Weights of a small transformer language model.
Size: 12 layers, width 160, 5 heads of 32, MLP 640 GELU, 4.39M parameters.
Architecture: LayerNorm before each block, no position embeddings, biases, tied embeddings, ALiBi.
Training: 155M tokens, 4740 steps.
Each number is 50 + 12 x the weight over its row's rms, rounded and kept within 0 to 99. Layers, rows and columns count from 0. The size before them is the row's rms in percent of the matrix's.

# layer 2 MLP up, 640x160, rms 0.136, rows 167-210, columns 0-79
102:67 25 35 51 58 63 47 42 61 62 46 51 60 48 50 37 53 43 63 43 42 35 31 58 50 49 43 66 45 48 53 72 71 54 59 48 39 41 62 70 73 26 47 36 46 54 32 48 47 29 55 53 57 64 31 53 53 47 47 71 48 51 50 53 62 42 56 47 38 35 46 47 74 61 60 45 66 40 55 73
101:47 51 46 53 49 54 49 41 61 41 49 38 49 56 16 48 49 41 89 53 42 24 58 36 46 46 40 37 58 40 60 38 59 35 53 55 53 58 50 55 69 42 61 32 73 58 53 62 83 59 62 65 35 18 38 36 24 36 32 56 47 34 45 52 49 49 35 53 24 47 33 54 58 58 61 47 47 55 60 53
088:60 45 71 34 41 28 54 78 47 58 45 66 52 64 51 54 45 70 39 62 35 31 78 55 48 42 60 61 68 48 46 67 43 53 25 63 50 44 41 45 40 77 48 55 59 40 45 62 29 42 66 50 43 56 61 42 53 62 41 54 65 38 29 49 54 46 48 62 54 51 46 31 36 36 65 53 40 57 39 52
100:35 34 36 56 63 61 77 63 49 46 55 58 61 55 60 65 57 54 37 32 60 48 55 41 60 54 46 51 48 46 63 48 45 53 62 74 43 59 35 66 56 62 60 46 61 28 57 45 43 34 41 35 45 32 66 52 38 57 38 53 42 58 68 68 41 54 39 55 36 55 46 52 27 61 58 55 47 70 43 39
103:83 34 55 45 71 28 58 44 49 49 39 34 67 68 54 47 45 77 76 45 48 56 59 42 51 57 43 54 42 56 44 45 49 54 54 57 39 47 52 58 75 45 51 43 63 43 62 37 43 38 58 44 78 38 51 48 41 34 51 65 48 48 28 42 48 51 42 42 43 55 79 57 55 46 54 37 64 48 45 46
104:58 55 50 67 40 61 47 43 34 59 62 43 51 47 55 44 69 51 67 42 54 55 51 46 35 29 28 46 48 76 45 58 40 59 67 36 32 76 33 43 46 32 46 45 61 46 40 48 42 62 55 52 58 33 44 30 44 49 49 49 47 62 58 38 57 55 20 34 28 37 62 46 69 57 56 18 37 55 38 57
087:31 54 65 62 52 43 54 58 49 48 58 59 41 45 45 34 68 66 65 38 44 50 57 60 57 32 49 65 58 49 37 47 55 62 66 53 33 54 51 78 72 61 63 43 69 51 37 60 48 56 40 38 47 35 31 47 71 54 43 47 31 61 50 55 26 54 55 55 57 58 70 76 66 65 50 50 38 40 61 46
083:63 55 64 52 50 64 35 60 70 46 45 56 34 52 27 41 53 56 40 20 31 62 47 55 47 41 47 56 53 64 48 50 47 72 47 69 38 52 68 56 52 61 45 48 48 65 77 48 49 67 53 32 40 65 48 26 48 47 45 31 24 35 56 46 45 72 48 29 30 79 41 37 59 39 42 66 40 42 41 39
100:39 46 32 61 65 66 44 45 45 23 56 42 45 66 48 64 49 40 54 58 49 40 33 44 45 34 55 65 42 20 48 48 44 45 24 68 61 30 37 49 55 53 60 54 57 56 56 75 65 66 47 46 42 35 58 50 67 59 53 61 56 40 43 56 69 38 62 52 44 39 61 33 53 31 51 41 45 40 70 59
089:49 67 43 41 50 43 70 71 76 49 41 65 46 54 72 36 40 32 52 56 62 53 47 46 32 37 24 52 55 60 28 35 45 35 48 41 30 33 40 64 47 52 45 55 36 55 61 46 29 37 43 58 50 73 40 59 46 55 44 56 62 48 37 47 49 55 52 24 35 46 54 68 47 45 61 26 52 43 60 80
091:46 34 36 49 61 70 44 54 45 40 57 44 45 46 28 49 61 40 55 35 57 32 50 53 52 35 60 48 60 36 49 58 51 42 56 71 52 45 62 58 47 39 44 65 51 51 32 56 60 36 41 50 55 45 48 55 56 63 46 79 51 45 48 53 36 37 40 26 45 50 53 56 46 78 46 50 66 55 43 48
094:52 55 53 43 39 51 53 68 48 49 58 34 30 49 74 35 76 50 40 56 41 47 61 57 40 65 33 52 63 31 75 55 61 37 50 49 35 49 44 59 34 29 51 46 65 46 54 53 25 44 56 34 56 56 54 45 48 49 81 65 60 52 73 43 59 66 40 58 57 41 31 26 44 51 36 39 42 74 55 47
097:35 56 51 58 46 79 55 54 54 51 58 68 51 44 48 62 52 44 65 50 40 52 58 47 45 48 47 44 36 23 50 45 64 62 32 49 52 45 23 32 55 69 39 32 80 50 28 60 35 49 51 33 35 45 52 59 55 62 56 58 58 55 47 52 94 63 53 39 57 36 46 59 49 59 64 55 63 44 68 53
095:42 43 63 38 39 49 58 35 61 51 67 66 17 57 56 25 56 48 48 38 61 45 40 35 62 52 50 44 53 48 34 51 33 49 60 64 53 57 50 43 60 60 69 50 49 50 60 51 52 45 47 60 54 44 49 38 43 82 61 59 43 39 52 27 57 45 66 33 37 40 23 55 57 76 37 78 50 46 52 54
107:49 46 39 50 35 53 56 59 38 26 76 58 37 58 39 61 47 27 42 53 64 40 41 60 49 37 35 38 52 38 50 46 39 53 45 61 48 46 70 64 68 38 55 53 40 59 38 47 74 39 66 47 56 62 49 53 64 35 44 34 26 44 59 56 55 61 28 67 37 51 62 40 33 53 39 55 55 50 66 64
110:59 55 46 49 49 48 44 55 60 54 54 54 45 45 44 52 56 23 29 53 65 59 29 49 45 55 41 20 55 37 31 53 71 40 65 55 48 46 54 53 66 71 55 31 58 34 48 38 56 35 39 56 65 61 28 35 54 53 61 61 51 47 35 47 45 61 24 54 47 43 59 59 48 43 60 38 70 50 49 50
087:44 57 63 33 48 61 32 57 31 54 49 35 34 58 50 59 64 68 59 72 45 43 51 62 38 58 47 47 52 51 65 51 81 49 48 36 48 62 53 47 68 58 37 52 78 50 57 26 59 59 61 52 56 54 80 38 58 41 31 39 49 48 54 48 67 53 44 57 62 48 51 46 37 26 61 44 30 47 51 75
090:57 68 47 40 73 56 49 49 57 27 60 45 33 59 43 56 41 53 44 57 31 29 71 49 40 59 40 48 60 53 46 59 71 56 41 47 30 63 68 76 61 40 51 62 66 51 39 56 53 50 58 31 66 40 35 35 33 41 50 59 60 91 47 53 59 63 35 49 48 35 45 68 55 53 64 52 67 47 54 68
107:51 70 38 40 59 58 52 36 53 31 68 68 40 30 48 44 41 65 41 53 54 33 56 52 53 44 40 46 48 41 44 44 48 48 72 40 32 49 37 60 54 55 74 51 34 72 51 30 40 58 55 46 62 50 57 44 45 60 77 42 46 55 42 56 45 40 39 30 38 38 41 48 76 57 51 56 52 59 54 58
093:54 39 35 47 57 47 54 41 46 71 32 68 44 48 62 46 25 44 64 33 46 59 43 35 52 56 50 46 61 55 75 35 41 48 51 41 41 52 67 48 37 44 40 39 61 46 45 54 46 33 37 58 48 53 42 63 44 72 53 55 28 41 63 40 73 50 52 55 48 63 55 83 41 46 61 42 37 68 46 65
091:56 49 61 49 56 48 60 59 28 63 34 48 64 61 58 43 52 69 37 53 56 59 52 50 54 42 14 24 51 62 43 57 66 58 38 79 41 63 53 42 37 54 60 36 71 43 34 58 42 68 48 40 56 43 73 44 39 47 72 38 52 43 76 64 54 30 56 43 50 58 48 27 56 55 47 46 61 50 45 50
095:74 47 52 53 51 49 42 36 35 65 42 40 26 44 47 23 40 38 66 50 41 43 35 25 40 74 60 34 54 34 76 52 30 59 61 65 48 54 37 73 27 68 37 40 53 56 72 53 62 73 54 64 45 59 56 54 58 41 58 46 47 51 65 29 69 38 66 54 55 58 41 54 56 55 34 27 40 42 31 53
094:56 63 60 57 44 49 44 62 30 52 26 60 38 32 37 60 54 61 33 39 40 57 27 43 38 63 65 63 62 60 52 43 55 55 52 37 46 59 62 55 50 58 32 40 37 54 48 83 35 60 70 48 50 59 56 69 41 49 48 53 52 41 41 45 40 37 46 76 49 66 61 44 44 42 44 57 55 69 51 43
103:50 54 67 39 31 54 44 47 53 50 42 48 43 48 49 60 58 68 51 50 56 48 35 57 66 42 60 59 53 53 48 47 57 69 28 30 64 48 60 30 21 45 66 65 78 57 35 47 44 62 59 49 26 41 67 28 48 45 42 83 54 31 58 50 58 39 51 65 22 49 54 46 60 62 67 43 38 61 60 54
103:86 35 35 49 40 36 50 45 66 41 54 36 63 49 37 61 25 48 44 51 49 53 48 51 45 61 47 66 34 56 54 66 57 59 44 54 53 75 47 62 52 33 76 46 38 32 30 47 29 48 50 60 23 31 41 22 49 57 64 38 42 52 47 67 43 57 33 39 74 41 37 48 68 69 41 51 57 48 57 63
110:59 49 39 49 52 52 52 39 47 55 52 35 62 29 76 57 42 68 45 63 45 48 60 39 28 56 54 66 23 69 48 60 67 61 51 32 40 42 42 35 35 54 39 37 60 51 43 67 43 48 33 32 52 36 61 21 72 67 55 63 50 31 40 41 43 44 50 48 28 49 39 54 40 57 56 46 29 37 80 37
091:48 56 38 57 33 48 57 47 55 63 31 68 30 60 76 70 46 42 63 45 75 56 62 55 57 71 54 31 55 47 31 47 56 77 39 37 49 57 55 43 45 64 80 39 35 55 72 66 56 54 41 34 52 53 44 31 69 35 54 62 50 47 38 32 33 55 47 43 79 51 52 62 45 63 43 41 55 37 48 48
096:43 49 58 49 57 47 43 48 62 46 46 42 61 58 54 32 46 60 55 49 45 41 38 48 48 40 54 42 76 64 37 54 36 52 60 45 46 43 40 58 45 21 52 55 50 52 57 49 55 55 50 54 54 55 59 49 53 63 64 54 21 60 35 34 33 46 62 38 21 51 50 58 69 61 52 61 37 24 53 62
103:54 43 49 52 47 50 51 37 27 51 56 59 21 31 52 52 23 52 46 61 57 58 53 61 48 57 48 70 45 38 68 59 50 50 49 40 37 43 54 56 39 39 39 41 43 36 38 46 62 44 46 59 46 65 37 41 56 43 54 40 52 64 49 37 54 57 45 41 69 46 36 48 40 51 56 49 20 59 65 64
087:62 58 41 59 40 53 40 36 22 65 42 51 53 54 45 58 56 56 63 37 47 51 42 55 60 56 47 33 43 41 48 31 63 63 66 44 50 53 36 29 30 60 51 86 66 68 52 31 46 86 70 42 50 27 48 46 71 65 72 63 54 48 49 37 55 57 57 58 61 34 49 44 41 39 32 39 61 43 41 55
108:51 48 71 74 40 51 26 49 53 29 44 72 54 49 37 45 62 34 43 43 57 44 31 45 41 28 38 54 44 31 57 42 63 39 60 44 60 26 54 39 52 60 53 60 50 59 46 68 41 56 43 62 87 37 45 51 68 33 55 48 63 47 57 68 53 32 54 55 35 42 43 45 54 37 62 58 59 30 60 62
097:29 52 38 54 50 57 48 47 33 42 59 43 55 31 48 54 66 42 57 57 75 45 39 47 39 41 48 47 55 56 65 46 47 58 61 56 45 25 46 70 39 73 38 50 60 41 40 44 46 61 39 56 48 53 50 40 30 58 66 42 44 50 52 37 58 57 46 43 36 43 41 69 44 72 56 66 26 58 75 51
109:70 64 58 23 38 38 58 45 37 46 59 58 38 54 32 46 54 41 73 55 58 38 45 35 58 37 49 34 58 33 58 66 66 27 48 36 37 30 56 39 42 42 39 68 58 59 47 65 41 78 53 42 49 52 40 36 64 61 60 46 55 44 45 52 51 58 38 61 50 28 46 71 63 47 30 48 51 28 46 54
096:38 36 48 62 48 67 35 49 37 28 60 40 63 44 64 40 55 38 47 50 61 43 66 46 48 59 74 58 56 67 61 44 25 49 51 46 51 51 61 37 64 48 47 42 30 50 39 31 68 27 53 43 47 47 20 31 38 82 42 49 34 64 48 64 67 58 45 44 40 27 43 49 54 42 41 43 35 70 61 46
099:58 33 23 54 44 51 43 53 53 47 59 49 52 43 47 34 46 36 39 49 50 50 49 41 42 74 42 57 58 34 63 53 35 40 64 62 57 47 50 37 38 55 52 28 40 59 60 49 31 54 70 72 73 57 55 40 41 44 53 60 55 44 33 53 78 49 72 29 48 56 56 61 64 42 35 70 55 55 59 42
099:31 57 44 60 56 40 48 58 42 44 60 69 52 56 36 47 22 65 70 47 41 49 55 37 73 39 72 47 51 35 62 49 50 40 49 46 47 34 72 38 63 57 26 44 38 58 60 54 52 69 56 49 41 51 64 33 44 75 67 57 41 47 49 59 45 50 37 57 56 53 70 52 63 50 52 41 43 54 60 48
106:56 31 63 65 65 54 51 66 50 44 58 40 49 64 69 41 50 46 27 28 64 51 37 36 34 77 63 53 53 46 49 41 59 60 47 27 36 49 76 53 47 53 45 33 64 66 41 43 56 51 52 33 33 47 44 32 29 46 61 53 50 52 46 60 31 57 49 66 38 69 40 52 49 64 55 37 32 63 83 55
097:73 46 43 27 74 50 61 53 50 53 46 59 51 68 40 27 41 22 59 47 63 71 45 41 44 66 39 56 36 66 57 35 46 52 59 48 39 24 31 65 55 34 57 52 38 35 35 54 37 44 66 48 47 62 47 50 42 38 32 37 47 69 74 34 30 28 56 46 51 32 32 53 44 49 63 43 67 40 67 51
106:58 60 58 61 44 49 57 43 57 49 47 25 47 30 51 69 45 63 51 46 46 34 53 47 58 43 45 37 64 60 62 65 57 53 44 65 59 58 33 67 44 30 51 29 47 44 42 58 45 48 41 60 53 58 59 60 46 58 22 44 62 40 60 26 64 45 40 58 47 66 83 33 27 41 65 65 63 50 71 71
108:32 31 58 43 41 50 41 14 61 53 47 51 48 32 61 50 34 54 18 64 51 65 53 67 49 59 37 53 68 51 57 38 61 49 51 35 46 28 35 40 31 56 60 58 32 64 39 36 57 79 47 36 71 51 67 37 52 44 42 56 32 61 48 61 58 67 34 44 37 55 40 50 56 55 65 38 52 43 45 49
090:41 55 50 47 50 47 51 55 55 57 45 59 62 37 39 43 55 85 45 53 54 51 48 53 68 52 55 62 48 53 48 51 62 35 38 41 58 53 51 44 67 51 49 50 55 66 43 48 53 51 67 40 39 58 12 45 53 58 57 42 51 50 19 61 44 54 66 55 44 31 59 60 35 64 58 58 60 53 64 42
101:45 57 45 54 52 52 42 51 61 30 68 65 35 33 41 42 49 50 62 59 52 42 27 43 68 45 57 60 49 45 58 37 29 37 48 53 36 65 53 57 57 70 46 40 43 48 51 58 53 35 32 34 37 65 55 58 23 47 56 52 28 42 47 51 43 45 48 49 37 53 70 47 59 64 39 55 55 47 51 67
101:45 37 36 73 67 44 54 57 50 30 66 51 33 40 55 39 42 46 38 37 38 39 69 27 40 45 35 52 38 53 70 50 64 60 55 41 27 50 26 57 28 51 46 44 48 50 44 64 58 62 48 49 56 40 58 31 34 26 41 67 36 34 45 52 53 55 63 47 59 68 49 57 40 54 62 63 47 70 44 49
107:46 40 40 38 60 45 41 54 53 52 32 25 38 57 51 31 59 31 46 60 49 50 26 43 64 45 66 53 49 24 40 45 40 49 38 48 57 39 40 60 29 47 44 29 64 48 33 53 72 31 68 42 77 46 23 57 38 40 62 56 48 54 50 44 41 49 46 45 46 41 38 51 36 52 29 57 49 52 31 53
# layer 2 MLP down (transposed), 640x160, rms 0.131, rows 167-210, columns 0-79
109:23 34 65 54 16 64 34 59 39 78 56 49 49 52 58 44 52 50 37 34 39 59 51 45 40 61 50 54 52 56 54 58 27 41 58 35 41 61 44 60 30 43 68 52 37 35 55 41 50 30 57 55 32 56 61 39 44 61 34 67 54 50 45 55 62 47 55 66 55 41 47 45 49 45 48 36 76 48 65 84
115:38 62 52 37 51 39 66 56 65 46 51 59 31 56 30 51 48 46 45 38 52 38 36 46 50 31 52 29 41 47 35 35 34 41 65 56 44 46 42 50 45 56 63 45 39 63 48 45 61 60 52 63 31 30 53 43 25 46 26 41 39 49 50 64 59 46 57 27 43 73 62 51 60 47 53 55 69 59 28 38
100:62 43 47 42 47 66 38 61 67 52 66 50 53 53 30 80 48 49 62 28 55 35 31 41 46 58 38 50 51 39 55 33 58 65 52 63 31 51 44 40 62 54 75 59 49 48 61 42 26 59 34 32 61 49 65 32 28 62 57 62 38 63 35 51 54 28 66 37 45 51 56 46 60 41 45 42 49 36 61 51
084:60 63 35 34 20 60 32 34 64 55 37 48 64 69 38 72 40 59 66 57 62 62 38 78 35 34 62 70 39 45 45 68 62 43 46 48 63 49 50 40 41 41 46 52 43 78 36 44 55 50 50 77 44 77 38 48 39 62 33 70 64 39 59 53 51 67 56 32 51 42 40 42 60 31 31 40 35 57 48 38
108:39 73 53 41 25 69 42 47 53 46 46 49 45 54 45 45 58 54 53 32 42 53 46 54 48 43 53 39 37 44 38 52 44 70 31 49 57 64 57 60 49 48 20 48 58 54 43 46 78 65 41 42 52 45 47 41 55 56 53 15 61 49 50 35 43 52 37 58 66 63 41 60 45 44 69 44 43 49 60 28
114:63 78 18 47 48 43 49 65 38 63 57 55 40 61 48 38 55 69 73 38 45 80 42 41 25 38 52 35 43 65 42 62 42 33 68 58 54 63 45 67 42 53 56 53 69 43 42 54 47 47 57 65 56 46 45 63 57 54 48 36 53 56 43 42 36 34 35 35 57 52 64 56 75 61 56 53 52 31 45 50
083:56 47 52 47 45 54 35 47 49 36 50 61 27 30 55 28 41 39 43 47 44 52 52 51 43 62 46 58 59 73 36 68 39 51 39 48 38 60 33 43 50 52 58 86 38 64 49 47 46 47 46 41 41 57 41 49 44 45 64 60 36 28 50 46 56 80 57 44 48 30 48 46 53 46 30 30 34 34 36 56
095:39 59 44 27 67 35 41 72 70 49 27 48 58 36 50 63 61 42 52 32 67 73 37 58 53 49 33 36 62 45 34 47 61 63 52 59 48 60 35 59 50 75 41 52 55 47 32 45 32 61 45 53 48 57 52 62 49 73 42 39 40 41 54 35 55 62 35 57 62 61 49 72 52 71 42 45 49 43 47 55
100:76 47 28 46 46 56 35 45 27 50 51 57 46 48 27 44 45 53 70 43 36 79 60 71 41 74 44 25 37 60 56 70 79 63 42 58 59 49 45 49 41 58 56 45 35 51 37 36 49 63 58 53 37 45 52 41 60 64 50 45 38 43 51 41 40 64 41 68 61 66 42 40 47 47 64 61 42 61 52 45
094:56 34 63 53 58 37 57 55 64 50 75 43 48 81 51 73 55 54 54 61 71 62 47 54 60 60 54 52 62 34 55 51 10 40 51 56 35 63 65 28 48 52 52 36 80 45 58 45 54 32 56 61 50 16 56 37 56 59 56 37 64 56 36 68 63 43 41 56 63 38 39 52 37 48 59 61 52 55 34 54
100:58 70 57 25 42 82 43 57 30 44 38 59 68 37 43 54 61 50 52 59 32 52 50 54 49 62 41 46 47 36 59 48 45 39 57 67 63 57 54 66 52 75 44 29 58 60 56 54 52 78 54 38 59 48 66 62 59 49 70 48 29 72 48 39 75 60 37 68 59 60 62 57 51 49 67 45 60 43 64 49
091:34 39 66 51 53 47 36 46 45 56 60 39 56 55 35 39 60 35 65 63 48 42 75 36 75 59 64 58 30 66 67 51 60 57 69 42 35 48 52 46 56 51 59 35 37 19 60 45 83 61 61 41 19 52 51 28 51 29 53 48 42 67 61 50 52 51 51 52 39 41 53 54 32 59 62 59 74 46 44 45
096:40 37 46 25 54 57 33 69 92 27 35 47 35 60 59 65 59 60 61 42 58 36 53 31 37 44 46 49 56 45 49 48 29 51 61 54 51 31 46 51 55 39 57 40 51 55 63 30 56 64 43 54 66 36 37 57 54 49 39 46 57 38 64 38 56 46 31 55 49 63 57 36 63 47 50 67 60 43 32 16
102:42 67 29 67 66 62 65 44 56 75 50 58 55 35 37 40 52 48 56 56 77 57 35 61 27 23 67 54 62 54 42 62 46 32 68 49 30 50 53 57 38 34 62 45 51 46 42 50 50 65 43 52 57 60 44 41 53 47 53 55 39 61 58 58 75 57 69 53 52 51 59 41 60 53 36 40 66 60 47 47
103:32 47 60 44 56 40 43 45 52 64 61 54 51 54 46 47 32 64 45 48 63 41 57 38 40 53 54 47 36 27 46 70 43 44 47 76 42 35 83 47 60 58 71 39 45 44 60 37 58 58 43 50 72 45 46 31 20 55 68 47 44 73 47 50 30 54 59 37 39 62 50 62 64 54 68 48 40 55 51 48
105:68 53 47 35 55 58 39 40 40 67 52 54 56 63 58 40 46 40 65 54 67 42 35 78 40 44 52 36 56 54 58 67 79 33 72 65 61 42 46 54 67 62 34 35 56 55 34 49 42 51 43 41 36 44 70 43 64 65 50 41 77 57 61 46 33 42 57 32 63 32 57 53 40 56 41 49 36 41 45 64
087:60 54 59 54 24 52 59 39 65 35 67 49 47 47 62 46 30 24 40 54 41 57 42 46 46 65 47 50 46 33 48 32 39 46 60 29 46 49 43 50 41 43 52 53 45 80 33 51 58 36 39 47 73 66 37 75 46 65 42 67 60 49 65 61 67 73 62 53 44 30 49 28 62 39 28 62 46 54 63 30
098:49 38 37 45 54 61 56 30 28 51 54 52 37 38 41 49 44 82 34 42 42 59 33 44 48 45 57 40 50 62 59 56 42 56 59 55 68 66 53 51 41 52 38 35 63 41 85 56 49 68 56 53 67 49 73 50 49 55 77 39 40 54 52 41 34 49 52 56 53 71 56 29 24 22 31 67 39 49 48 47
097:50 45 56 57 40 25 60 65 56 53 48 61 57 53 27 56 68 31 71 26 40 56 50 36 41 61 59 49 47 45 64 36 41 50 44 40 33 64 55 37 67 55 57 40 52 53 20 28 67 56 54 63 45 64 55 35 45 37 34 55 55 62 60 76 51 57 57 40 44 64 69 43 39 63 56 37 56 48 35 48
097:40 28 54 28 47 33 57 72 59 42 46 63 51 29 65 29 40 48 44 55 49 64 64 51 46 53 55 61 59 41 57 46 66 49 53 58 44 49 32 30 56 44 57 58 70 56 53 51 55 55 62 24 43 47 63 52 54 34 35 34 56 43 47 74 37 60 63 47 26 64 56 59 51 58 45 42 64 57 55 61
091:54 43 50 60 49 67 58 35 33 46 48 54 39 66 52 73 77 50 46 32 38 40 58 47 57 47 40 35 65 62 49 79 34 83 70 17 47 59 32 70 58 47 40 35 50 08 29 43 44 58 51 47 39 32 51 33 58 45 55 41 74 48 46 51 67 46 33 43 64 88 67 54 45 43 60 52 53 40 44 58
107:53 60 54 65 60 69 42 43 71 45 56 58 65 59 47 41 42 53 46 31 38 48 58 59 43 37 63 41 62 25 44 65 59 19 33 50 64 70 36 69 65 32 42 60 57 83 49 65 39 61 33 55 50 52 63 47 64 28 44 70 56 58 38 60 55 52 50 44 37 42 33 70 50 73 51 52 64 56 58 52
103:49 55 45 50 41 49 55 74 56 68 49 50 72 46 49 67 59 55 59 76 39 55 18 47 27 36 49 48 47 56 40 57 61 38 57 51 29 33 63 49 30 33 34 32 66 64 25 59 70 43 45 63 48 43 52 39 51 76 36 35 75 67 58 34 25 49 41 38 63 49 56 75 61 40 45 50 38 42 58 36
109:45 46 37 37 71 64 54 65 52 40 50 57 63 60 63 69 57 60 53 67 48 39 74 53 11 74 49 45 51 55 47 41 61 62 48 49 46 48 37 56 37 49 32 68 35 39 38 59 60 56 36 55 44 81 31 62 46 40 66 53 62 62 54 48 62 64 29 46 56 49 58 51 51 35 61 74 73 39 37 62
105:51 56 53 49 35 42 51 60 55 72 52 64 54 47 56 19 56 40 44 42 58 62 64 49 60 46 52 44 48 62 43 49 59 46 52 61 17 35 62 44 69 29 46 65 53 42 35 56 39 45 29 48 60 80 56 47 63 41 68 44 69 55 29 60 62 48 66 46 46 53 56 58 41 57 61 66 62 27 46 41
103:43 25 43 62 45 67 64 56 66 34 57 43 41 50 30 45 50 60 27 38 38 47 59 34 58 76 42 45 52 40 54 62 32 62 53 49 58 48 48 61 43 40 52 63 42 44 56 54 43 55 47 48 61 44 42 45 56 57 41 52 49 60 37 27 55 43 53 38 54 54 81 43 57 72 37 39 47 54 57 29
101:62 23 45 44 30 40 30 74 55 59 48 42 54 35 39 60 53 60 44 61 66 44 55 60 51 48 62 50 49 29 60 41 45 58 43 48 43 46 56 65 41 58 52 39 44 68 76 69 57 55 58 47 45 70 56 40 56 71 44 20 58 37 46 65 56 39 23 59 71 45 55 47 61 44 44 53 56 40 66 54
101:36 33 36 37 48 38 54 43 64 68 60 48 47 34 69 49 45 64 29 72 61 67 50 50 50 52 57 51 40 41 50 54 69 46 38 47 45 39 48 37 60 50 46 58 70 41 29 53 70 44 61 51 39 59 50 38 69 34 51 46 60 47 57 30 34 64 69 56 47 48 78 50 54 50 67 63 43 38 34 46
093:54 45 57 48 40 20 65 46 60 39 36 57 60 56 79 69 71 39 53 39 59 63 63 56 46 22 52 40 50 40 36 44 53 47 64 42 41 45 31 47 63 51 64 66 65 53 62 28 40 53 12 47 55 50 48 72 54 67 49 39 50 37 65 45 34 63 32 75 60 54 47 55 55 50 58 41 71 46 43 69
095:60 48 48 64 50 53 54 33 47 63 40 48 32 62 29 42 41 42 59 62 48 61 80 33 32 70 40 39 56 38 62 22 30 51 51 43 39 58 31 36 53 75 66 48 50 34 36 25 47 48 35 22 64 60 49 51 54 30 82 61 53 32 45 55 54 64 39 59 47 47 41 43 40 42 64 54 47 35 38 46
099:42 44 27 57 61 31 55 30 37 65 50 26 27 36 57 72 47 42 60 51 43 67 47 42 50 61 48 49 47 53 35 38 44 52 51 46 86 75 24 73 38 54 39 48 75 41 67 39 64 41 51 53 52 30 36 40 59 71 32 57 43 35 40 71 28 36 34 44 54 54 58 52 49 79 47 32 33 46 44 73
102:38 47 56 54 58 56 53 53 47 42 62 34 44 60 43 53 49 23 49 38 48 61 53 57 50 32 29 39 41 22 41 61 38 47 44 51 52 50 30 40 49 55 43 46 76 38 35 52 63 65 58 44 34 38 62 47 63 58 63 57 49 77 30 33 44 48 73 55 43 56 40 40 38 63 57 57 50 74 67 49
102:51 47 33 46 29 61 32 67 62 57 54 58 79 35 43 46 70 51 51 42 37 34 47 46 31 81 42 56 48 49 38 40 44 53 65 59 45 52 44 76 36 64 63 27 55 50 52 51 53 54 56 49 43 70 58 66 46 60 39 41 47 44 66 52 45 33 50 49 68 55 50 60 57 56 68 50 35 57 68 58
093:46 63 43 51 35 53 51 56 59 45 36 56 43 30 55 51 61 52 45 52 58 64 44 52 45 46 59 59 37 37 35 44 44 51 40 44 48 54 58 41 43 51 50 65 38 47 51 46 53 35 58 50 35 60 40 57 95 35 45 53 37 61 60 57 30 35 67 65 38 48 28 74 26 45 61 50 30 53 59 55
096:27 59 35 22 34 38 52 41 24 46 58 53 40 59 41 42 63 50 30 41 55 56 40 46 31 24 77 46 32 70 55 59 68 64 42 67 29 41 34 60 56 46 48 78 59 50 41 75 52 20 49 51 36 42 58 74 31 61 49 43 55 56 40 37 46 71 47 45 50 35 44 37 35 59 55 52 56 48 42 74
101:43 56 47 41 51 64 60 47 30 46 59 61 61 47 37 40 69 46 33 61 34 45 68 38 49 40 42 29 56 43 44 54 45 54 54 38 61 73 52 58 43 49 70 59 75 55 65 40 70 29 43 49 45 47 54 55 78 50 64 47 43 58 72 24 59 53 45 35 56 71 34 67 43 47 65 54 83 63 62 36
097:70 60 31 37 41 54 51 37 40 53 39 62 52 58 21 44 47 54 59 45 44 69 40 43 49 50 52 53 37 60 45 48 67 46 34 67 56 39 49 60 34 69 43 71 53 34 33 54 62 35 34 66 48 54 57 56 53 35 50 52 58 36 28 32 51 47 40 53 61 56 47 44 43 52 50 61 82 43 03 76
099:41 62 52 43 57 37 58 38 52 31 37 25 40 32 69 45 42 41 55 43 40 58 47 40 60 40 33 42 45 53 58 34 59 45 56 22 39 50 38 52 50 46 42 44 60 28 37 31 66 40 60 57 61 57 09 43 61 57 46 54 69 45 71 47 33 66 44 62 49 27 32 63 46 49 37 48 38 65 47 44
097:40 51 51 61 57 49 40 48 42 45 29 48 51 57 42 40 79 48 47 51 58 60 67 66 73 68 62 17 50 58 23 54 55 38 46 48 54 61 55 40 44 73 43 71 31 64 45 30 38 38 39 40 43 46 38 66 41 46 25 52 63 62 34 56 69 35 60 28 49 48 62 63 34 72 51 59 88 65 60 62
113:74 52 26 51 48 50 50 76 57 62 51 57 56 57 62 31 55 36 62 21 54 41 49 52 30 33 35 53 40 49 52 55 60 67 66 30 45 52 52 59 53 57 42 29 63 40 49 56 45 56 36 61 55 53 57 63 72 50 50 38 26 45 60 28 57 44 74 66 60 57 48 86 57 55 59 44 41 35 49 49
101:65 56 48 50 53 63 47 44 47 60 77 58 49 42 43 44 50 54 84 45 61 45 53 51 75 56 49 40 29 52 42 43 60 41 61 83 71 50 43 48 46 43 48 70 61 60 40 58 60 38 55 62 48 54 45 63 60 44 79 54 33 65 44 34 34 42 65 40 55 74 31 51 64 61 36 54 40 55 45 48
092:50 55 66 34 43 52 69 49 72 37 59 36 52 52 39 60 64 37 29 27 48 65 53 57 28 54 47 42 51 45 57 68 29 41 50 53 68 35 41 68 60 46 42 57 51 46 60 60 49 67 70 56 46 54 38 48 62 47 45 42 46 44 53 45 43 47 54 44 36 64 40 60 46 43 63 63 34 46 53 33
112:55 48 35 43 52 44 68 69 72 48 39 47 36 60 44 37 43 58 57 45 43 46 41 45 39 37 42 44 52 58 64 26 44 53 43 49 44 50 38 53 45 57 53 63 54 48 68 45 45 37 55 69 51 58 45 46 59 70 59 39 45 79 52 54 54 31 28 41 46 59 55 37 46 52 49 48 57 36 76 44
099:69 51 56 75 60 53 69 31 35 22 56 74 41 73 50 51 48 50 67 50 54 41 47 38 72 44 53 48 51 46 63 50 72 68 52 68 56 59 38 54 44 48 35 55 69 71 38 46 47 76 56 50 45 45 70 46 50 49 45 86 71 52 44 58 44 50 55 60 61 50 47 47 74 41 39 51 35 61 67 32